config.toml
d_model = 96
bias = "none"
beta1 = 0.9
decay_shape = "exp"
Each number is 200 + 40 x the weight over its row's rms, rounded and kept within 0 to 999. Layers, rows and columns count from 0. The size before them is the row's rms in percent of the matrix's.

# layer 4 attention query, 96x96, rms 0.111, rows 0-95, columns 48-95
094,218,193,166,193,249,246,176,125,194,238,212,93,206,218,272,136,204,148,166,130,165,128,243,185,213,209,240,201,197,183,151,263,196,162,239,183,196,239,212,216,227,156,217,244,189,196,269,217
131,204,193,183,174,189,223,226,202,175,231,229,178,232,257,206,168,239,286,202,221,232,210,230,260,210,168,110,211,137,205,204,281,116,185,211,129,157,214,169,234,202,151,205,149,174,172,190,227
104,122,226,256,199,211,232,264,176,276,208,208,256,257,178,209,232,207,276,192,194,237,225,203,247,204,135,82,230,142,159,237,230,148,156,209,169,234,157,254,216,191,199,127,184,210,177,203,235
085,160,208,270,227,202,174,248,278,262,177,182,274,166,189,155,177,186,254,230,230,263,283,215,181,186,181,138,156,197,185,280,136,224,289,167,185,209,132,206,150,194,197,181,148,224,253,139,196
081,198,189,196,144,233,172,214,167,136,166,137,223,227,193,161,205,200,204,210,251,202,303,201,167,174,189,184,160,281,158,139,219,175,201,208,172,165,213,229,257,215,209,232,180,205,196,136,109
087,219,146,155,192,252,192,131,119,157,203,234,140,148,205,274,240,164,131,144,199,193,144,159,168,159,211,266,199,249,237,107,231,192,139,182,199,201,176,266,151,231,200,251,226,191,185,216,232
122,228,143,184,193,215,237,210,111,220,168,200,272,211,216,220,238,172,189,126,231,195,121,97,213,218,208,185,179,228,228,88,143,201,200,215,208,115,256,160,138,179,176,196,182,194,245,212,274
089,111,199,226,203,180,186,218,223,258,196,184,285,233,156,134,197,186,265,257,195,195,221,135,219,202,228,153,174,197,175,230,153,244,235,174,188,164,172,157,156,134,153,173,234,203,221,182,262
085,180,226,243,219,227,152,140,218,210,161,150,246,181,209,141,199,173,236,245,187,231,173,154,281,156,194,208,200,213,208,220,113,266,231,164,169,118,133,165,140,161,176,198,210,222,196,182,231
101,235,169,164,162,250,126,232,174,275,170,142,220,159,201,129,193,214,270,195,200,171,176,100,130,172,137,213,156,168,228,144,255,148,187,212,240,169,161,167,188,217,147,191,184,194,169,167,172
078,191,214,140,166,178,207,280,122,177,224,211,176,212,238,182,233,260,239,161,190,259,231,237,191,246,200,243,194,183,148,243,229,108,188,195,216,269,242,291,295,220,220,211,175,164,254,219,189
086,229,208,156,135,170,258,219,153,185,242,197,203,228,223,258,193,160,162,119,170,170,142,174,210,207,245,163,214,160,210,239,174,200,191,199,169,204,188,163,164,218,162,194,270,227,199,172,286
119,200,195,138,173,194,231,170,183,181,281,226,178,199,195,193,168,238,174,235,210,227,256,299,200,221,145,239,220,229,152,244,209,173,225,173,211,270,234,214,259,260,271,234,184,144,219,202,173
080,252,196,204,229,218,114,239,108,160,220,231,158,178,212,216,228,178,165,68,189,193,143,204,218,279,152,201,209,221,161,200,233,215,213,154,214,185,225,222,146,187,143,196,234,220,157,172,189
095,270,209,198,185,149,252,248,168,174,211,202,186,212,156,267,204,166,171,192,205,188,195,173,180,140,186,222,177,196,219,138,257,205,184,238,232,224,281,183,231,246,238,221,201,216,242,228,207
075,137,190,229,178,185,215,190,201,165,174,158,191,191,160,199,200,150,200,231,225,158,198,200,213,214,145,201,127,201,259,173,194,252,166,137,176,175,149,149,195,179,180,211,165,156,263,153,160
103,255,206,107,217,209,216,191,134,201,198,220,169,198,168,245,187,207,198,205,253,235,201,292,122,149,178,291,188,239,192,188,164,120,178,162,163,176,187,194,257,214,295,235,184,116,227,218,219
091,225,169,203,208,230,202,208,259,197,209,173,111,238,245,233,167,217,179,137,228,246,188,191,164,269,206,227,224,244,172,239,181,206,157,134,233,207,216,160,179,277,160,257,148,197,219,114,228
113,169,220,79,150,156,267,197,188,201,258,210,142,170,222,204,186,283,246,266,216,241,230,186,261,206,210,202,210,215,228,166,177,187,214,185,229,138,217,203,317,146,193,221,187,120,194,119,199
118,188,181,191,255,246,208,173,201,180,145,181,204,229,210,219,203,91,192,154,210,212,154,170,175,157,130,157,209,142,154,216,207,167,205,197,246,197,249,174,234,232,188,203,230,253,223,255,256
135,169,205,235,191,180,253,195,164,195,204,277,194,184,191,230,258,190,160,236,251,205,180,255,200,159,229,192,251,223,211,150,204,194,184,210,165,192,112,108,227,240,199,228,220,166,239,257,196
095,126,190,260,237,189,213,210,188,202,154,192,214,206,222,197,182,196,219,192,163,128,217,152,208,199,172,279,141,224,188,200,176,199,249,196,228,190,256,198,187,160,257,145,196,267,198,239,225
153,148,284,281,186,177,161,180,205,231,291,237,125,187,154,147,208,284,218,298,239,220,241,202,196,203,210,170,222,247,242,254,177,237,220,145,240,201,167,206,297,181,172,199,192,192,165,167,134
101,229,170,264,147,239,210,204,151,250,231,191,122,152,197,216,212,229,163,197,228,227,179,240,184,223,163,278,282,242,200,200,175,174,223,234,168,182,131,187,163,245,196,237,162,79,244,206,146
110,156,146,232,204,246,200,268,236,218,166,253,214,189,229,265,210,125,229,141,233,231,188,239,240,209,94,177,176,205,234,182,192,255,241,226,177,190,176,93,176,229,185,205,221,165,233,201,242
109,246,261,220,134,212,200,205,207,236,236,180,183,202,208,195,205,251,149,230,157,173,265,283,259,143,198,229,227,219,146,241,194,238,186,163,151,260,228,174,193,244,216,180,263,254,204,152,196
113,215,213,150,193,190,206,196,166,179,223,182,181,147,167,192,242,276,151,237,228,94,222,209,252,258,262,189,200,178,192,195,247,196,195,202,107,176,134,230,284,221,161,183,171,174,149,164,201
088,243,232,271,209,244,251,211,182,199,143,232,225,198,216,184,180,175,168,165,196,140,128,288,196,170,207,174,123,130,171,185,224,250,153,246,124,208,158,225,170,191,170,207,224,193,205,178,191
091,196,216,198,230,139,269,187,266,191,144,195,213,190,179,221,164,167,187,174,216,167,206,197,247,211,212,152,47,159,153,228,137,193,217,175,216,178,214,238,166,115,221,134,166,222,191,175,236
089,229,199,205,189,231,193,242,203,206,247,195,206,215,269,134,223,192,249,218,190,113,139,119,247,116,222,253,151,148,208,111,144,174,237,231,173,130,211,186,178,137,179,174,199,159,188,207,199
100,255,276,135,98,178,245,133,139,157,150,213,210,195,244,191,202,208,219,235,196,213,218,192,192,190,245,216,217,179,213,202,200,95,157,259,201,168,215,305,208,217,130,223,180,228,141,204,216
080,197,201,207,212,243,136,149,156,177,287,195,210,247,268,115,198,214,218,245,255,187,245,222,215,272,194,217,263,237,199,187,175,167,207,158,247,205,289,210,190,248,184,153,223,269,192,204,195
086,190,217,161,205,215,263,218,209,163,269,148,158,191,213,218,169,246,127,173,231,170,285,197,266,177,193,182,171,155,228,257,228,236,199,175,177,212,226,229,229,222,178,231,210,212,166,186,192
104,237,197,145,179,236,223,159,217,196,246,104,265,246,158,240,151,210,180,120,215,200,261,247,178,195,157,160,243,225,250,210,191,220,192,251,262,230,272,281,210,198,168,234,177,178,213,211,220
097,123,220,162,210,220,169,146,157,259,143,217,238,207,247,195,314,168,244,174,191,168,195,201,99,185,184,185,238,206,190,171,183,147,194,237,160,182,115,213,209,207,242,269,237,214,159,213,230
094,157,211,189,239,218,223,168,197,222,132,227,234,184,207,121,254,158,243,249,138,206,139,122,149,199,179,219,255,254,172,202,226,153,228,233,173,181,167,175,188,176,255,166,213,175,206,255,219
085,190,174,220,217,192,191,246,214,173,162,238,191,211,226,196,220,214,161,152,213,175,188,283,233,201,191,186,183,226,102,261,255,165,234,142,159,159,152,153,190,213,192,275,171,248,302,241,168
095,224,238,170,212,206,267,159,183,172,199,158,173,210,257,234,141,229,158,153,292,221,198,185,241,126,91,224,247,209,242,209,256,140,106,265,229,196,193,273,203,193,192,153,177,155,202,216,186
102,259,181,198,224,173,184,232,111,182,218,168,174,187,192,250,168,184,190,161,198,111,124,305,217,253,236,221,216,197,194,196,189,248,245,124,290,198,216,152,173,261,215,256,216,229,227,179,187
089,142,160,208,281,184,173,166,231,241,180,201,257,216,217,118,211,159,223,206,199,239,169,135,162,186,174,194,279,185,154,211,234,151,242,232,256,160,135,197,123,220,181,182,243,212,206,208,282
088,157,186,253,189,229,130,142,187,214,184,230,200,235,176,118,154,159,231,226,175,210,131,177,171,200,198,215,229,165,214,208,220,153,213,193,248,192,175,208,128,215,211,195,242,226,114,238,264
102,192,236,223,193,251,199,207,144,218,98,213,211,266,156,186,272,173,241,206,233,189,206,219,158,166,193,343,179,162,202,189,146,142,177,255,204,158,204,229,218,185,186,225,214,143,161,228,150
095,228,265,134,151,152,251,256,209,161,228,157,196,197,184,283,220,250,239,214,207,240,215,162,239,233,186,228,221,219,227,197,216,249,186,157,163,165,254,239,270,194,195,269,158,152,222,184,178
116,194,209,205,200,163,194,181,242,174,268,187,182,134,167,204,166,268,209,198,180,268,218,213,254,219,200,119,307,159,239,240,273,202,170,178,215,203,189,214,203,243,132,230,162,198,210,163,212
093,274,192,201,187,184,262,243,275,176,227,195,194,221,228,243,218,198,236,157,191,238,257,185,259,145,187,156,179,210,208,195,198,175,231,173,198,145,255,219,215,214,242,241,193,169,203,193,219
083,197,282,231,144,152,199,187,217,199,186,154,150,171,176,232,215,182,168,199,259,199,218,192,206,242,223,273,262,273,249,157,199,169,197,159,216,200,220,200,148,246,207,197,192,133,243,158,185
099,152,179,166,216,167,203,248,193,181,254,95,207,194,185,224,210,247,94,191,182,207,217,160,219,186,233,176,220,162,216,214,166,274,223,164,207,291,279,172,207,179,160,226,168,240,200,162,216
092,139,166,251,250,270,178,197,190,192,157,194,258,194,230,194,180,137,237,171,162,167,216,252,201,206,182,247,161,169,117,214,165,240,176,242,176,219,238,245,131,184,231,142,250,203,222,242,230
095,264,204,168,166,184,296,234,174,189,173,293,131,155,235,227,231,244,192,169,224,196,188,168,232,237,268,243,209,235,170,140,148,209,195,161,171,233,218,196,195,137,198,245,178,170,224,151,154
110,183,226,192,174,226,167,248,198,165,266,194,136,172,254,263,155,292,267,212,192,172,185,177,214,230,240,203,253,206,211,165,170,181,210,160,153,201,215,211,213,285,212,198,186,128,209,154,238
092,143,167,167,200,256,186,220,154,262,202,156,154,229,236,204,243,219,243,192,180,234,221,243,279,113,228,243,77,232,181,191,226,203,195,197,186,163,248,149,204,198,229,155,211,255,181,205,259
095,149,187,192,204,183,167,173,258,193,132,133,217,158,168,155,180,125,233,226,148,271,181,212,180,159,135,160,249,209,200,236,235,160,207,186,239,152,194,179,84,273,206,205,186,177,257,239,298
113,169,208,200,208,180,179,164,208,175,196,198,208,166,216,157,179,96,167,205,143,246,140,204,202,198,211,269,234,168,206,160,175,171,143,229,219,193,223,163,206,136,200,291,169,106,206,178,273
099,159,199,229,187,196,205,167,187,273,123,158,209,227,160,143,234,214,211,197,164,210,256,210,200,194,197,266,130,250,148,171,194,205,175,204,237,124,259,244,93,179,217,183,207,258,191,180,142
129,161,277,183,271,157,209,243,219,156,225,270,166,143,181,167,215,284,215,258,188,221,220,192,196,241,216,153,289,154,202,212,251,179,213,141,214,201,120,228,200,276,161,214,194,216,204,215,206
103,218,239,240,207,247,200,273,213,197,253,226,184,183,233,281,176,306,226,166,242,207,212,206,206,229,239,224,261,255,219,172,178,234,260,187,183,208,235,227,203,201,226,175,196,154,185,161,201
089,184,212,285,251,198,176,150,180,220,178,192,143,148,209,133,114,155,161,202,160,135,127,240,238,134,147,204,141,210,232,206,258,256,228,196,269,161,223,237,157,204,199,156,183,214,200,188,180
100,283,258,242,171,218,243,146,317,159,229,169,165,222,175,207,198,257,187,159,250,172,193,226,257,150,258,165,213,192,193,265,155,212,143,192,229,328,194,253,239,208,213,229,197,216,249,198,140
088,254,219,192,170,215,213,172,233,144,247,240,169,183,173,262,203,216,168,193,228,159,225,158,226,207,209,214,276,172,193,216,196,113,173,222,220,255,219,191,270,177,157,144,191,193,172,193,148
091,254,198,176,212,175,172,160,215,191,248,232,191,191,226,168,115,224,152,221,245,217,219,248,230,198,227,199,168,175,88,195,304,207,167,234,191,195,207,294,191,173,187,194,259,212,156,178,128
104,233,170,187,187,128,194,204,235,216,148,154,265,145,164,157,274,148,101,196,178,215,194,207,218,251,227,157,117,193,239,183,180,232,226,179,178,232,158,149,168,195,156,175,220,202,232,158,209
112,264,222,249,165,273,246,195,248,232,204,207,164,247,177,188,173,272,267,185,189,149,179,198,235,140,227,228,126,218,201,189,150,203,165,205,190,272,224,219,189,182,240,143,222,182,171,230,173
090,240,244,156,185,244,203,117,179,207,225,208,167,152,163,151,204,209,155,227,121,218,226,213,202,172,180,260,223,258,251,144,204,136,130,230,189,236,234,212,131,240,256,190,170,222,199,210,106
109,292,288,190,169,196,213,180,288,147,156,204,187,242,186,222,270,251,205,195,259,202,204,221,218,223,266,169,204,208,246,228,138,169,185,213,220,242,197,227,173,232,225,229,219,202,202,218,181
084,205,185,208,254,249,136,175,142,225,243,200,253,209,192,188,191,175,171,242,172,203,217,165,200,223,111,252,219,153,193,264,157,199,280,142,128,207,156,246,222,208,154,231,275,191,161,182,248
107,121,158,245,138,205,169,200,161,278,206,211,288,209,219,154,119,200,210,186,241,135,244,199,156,135,128,92,251,188,228,215,276,171,175,257,141,153,135,205,200,173,212,204,192,180,176,235,199
102,168,156,270,152,252,188,212,221,302,176,155,273,211,225,194,177,177,188,120,216,139,172,211,172,137,152,145,178,188,241,271,145,188,176,242,201,188,212,219,156,159,208,156,224,249,195,234,234
076,136,176,207,119,204,207,214,237,193,188,234,217,226,217,205,204,183,197,198,195,206,178,164,178,138,252,275,191,143,190,247,196,190,199,295,285,185,214,219,187,143,197,179,210,181,211,266,238
102,253,232,158,151,217,193,192,220,139,114,195,98,187,182,254,272,161,194,194,173,179,210,239,172,174,296,182,115,281,177,144,139,229,224,208,185,216,198,199,241,200,225,191,164,174,182,216,162
090,185,198,155,191,223,181,122,160,174,206,226,94,234,238,216,176,154,126,161,208,205,158,176,231,216,177,246,270,168,207,207,257,250,274,148,264,255,163,251,185,195,190,211,223,159,173,263,149
102,210,247,249,138,168,224,221,182,211,218,125,175,194,201,183,232,216,161,141,208,153,211,190,235,233,206,283,136,233,188,229,178,247,184,199,187,251,291,162,183,198,152,238,125,290,146,227,144
096,185,210,307,172,232,209,179,288,227,147,158,203,183,185,222,170,212,218,225,183,158,233,173,210,153,212,161,204,101,204,222,114,224,188,280,216,181,232,161,146,144,170,180,242,249,181,214,223
084,167,195,323,218,243,181,130,231,185,204,171,165,222,195,162,119,205,212,176,146,156,194,172,283,196,253,195,162,126,247,233,150,241,190,250,242,205,254,220,120,224,148,236,200,254,156,218,225
095,144,219,186,240,222,185,170,247,195,185,252,229,212,212,187,180,177,205,181,238,180,189,213,223,232,198,245,232,184,176,137,181,225,221,259,240,150,188,176,209,186,208,152,174,96,182,240,221
088,203,252,88,126,184,266,265,123,168,214,215,172,131,216,205,254,220,230,203,226,258,211,205,173,220,190,222,228,243,140,164,230,160,209,188,177,177,176,208,284,152,237,232,147,147,250,165,152
083,190,217,88,260,201,222,158,159,148,233,174,211,302,252,160,185,181,209,217,235,176,195,127,141,201,292,245,205,155,183,252,208,188,207,181,130,148,152,192,245,216,186,194,165,182,142,167,206
089,253,198,188,128,143,209,253,190,152,193,181,159,136,257,327,246,247,177,215,229,229,262,208,178,177,201,191,168,273,254,199,203,150,278,158,153,239,228,196,213,185,194,174,151,171,210,164,158
086,181,186,171,225,257,285,213,179,180,187,183,162,177,235,188,219,60,161,158,213,196,236,173,197,133,222,229,244,267,212,205,175,123,167,184,190,222,181,225,222,219,181,203,126,177,283,279,236
081,187,116,181,227,137,179,205,172,183,217,185,259,234,166,138,267,199,220,195,249,187,174,197,105,186,203,207,196,160,109,129,314,252,248,217,196,176,216,162,269,190,222,219,200,159,223,182,237
098,200,212,295,220,131,125,163,209,226,202,201,181,215,169,213,188,240,247,151,219,159,226,194,187,232,153,265,110,145,187,220,214,225,208,186,212,221,233,241,105,213,205,211,197,216,220,160,148
088,254,165,169,158,176,179,266,174,259,226,188,189,123,223,269,241,215,164,209,286,232,194,215,214,217,240,222,274,194,184,111,200,200,177,201,213,161,166,201,226,151,192,233,190,139,242,199,225
091,202,165,254,254,208,194,204,121,294,193,133,217,167,197,200,214,160,205,227,231,214,275,200,132,245,154,235,167,191,201,165,218,156,178,155,187,186,176,147,195,240,192,201,104,188,258,174,130
095,161,239,167,244,167,213,217,207,294,189,210,149,194,234,245,175,269,245,248,200,235,260,175,188,205,201,248,172,157,187,239,186,177,254,205,142,224,162,229,177,223,190,236,198,238,219,220,187
122,153,146,204,297,218,194,152,173,288,148,220,245,232,246,191,249,78,192,196,200,217,224,189,140,173,140,180,108,169,186,167,230,141,205,190,219,203,180,168,184,214,124,167,237,205,263,229,225
110,213,108,129,153,160,201,135,175,182,265,181,178,208,269,198,233,225,178,232,219,248,208,240,223,196,154,151,242,196,168,149,238,206,218,194,183,235,242,227,231,210,117,239,218,159,210,145,220
095,130,246,236,233,241,226,219,149,198,153,145,251,200,166,195,183,115,195,133,128,163,182,142,157,171,172,210,163,225,145,160,155,187,173,210,187,218,225,185,164,170,224,123,232,240,258,242,196
183,145,172,189,242,245,162,258,190,256,130,180,314,191,199,160,223,140,173,218,169,180,183,174,200,203,189,291,197,223,242,200,209,194,196,161,212,215,180,177,165,167,273,201,220,201,239,263,211
090,217,240,200,173,243,123,106,152,214,157,183,228,157,247,272,225,256,164,207,203,182,199,210,139,224,239,240,252,226,234,238,179,151,308,198,240,168,139,248,163,173,262,175,184,145,159,215,222
089,195,188,179,177,220,245,158,223,174,196,205,197,191,232,192,238,101,111,170,218,204,176,236,247,206,172,243,167,206,181,215,122,225,188,229,205,174,137,135,232,217,158,164,195,137,198,231,176
117,241,268,184,134,236,266,238,266,170,279,185,172,223,247,242,113,235,200,240,212,206,219,228,258,183,268,186,255,229,245,283,127,212,196,222,160,215,277,257,224,211,199,202,194,165,196,272,241
135,272,206,201,145,142,196,188,241,135,247,245,171,159,173,217,243,324,202,243,238,187,202,224,270,217,228,171,220,204,202,177,258,221,222,210,191,205,223,211,224,194,177,234,198,210,151,97,210
095,252,220,195,160,224,167,175,213,209,205,192,224,206,164,148,263,147,142,190,246,233,130,174,194,196,281,157,181,184,217,223,223,249,119,255,106,178,146,227,230,200,137,206,200,139,152,216,213
087,143,116,261,226,188,201,210,179,233,152,137,191,213,214,172,200,162,226,194,111,181,218,187,177,214,189,138,175,227,159,127,226,185,178,163,243,204,180,159,178,256,120,142,169,227,260,197,143
087,167,170,267,257,145,162,213,184,240,172,233,233,232,192,140,213,175,238,118,249,164,122,196,186,173,117,250,114,252,258,219,158,241,203,234,212,202,165,200,162,219,172,210,213,168,186,199,217
092,215,228,261,299,234,251,179,214,166,223,221,178,208,212,219,154,252,172,192,195,168,307,239,224,162,190,247,301,219,229,187,188,167,134,201,256,114,158,199,182,296,170,267,181,216,181,252,159
087,277,139,194,226,177,259,211,214,175,232,182,194,205,177,261,140,113,195,219,229,172,231,268,251,126,241,123,243,240,249,216,159,177,139,211,227,265,249,144,207,198,183,141,200,176,260,281,237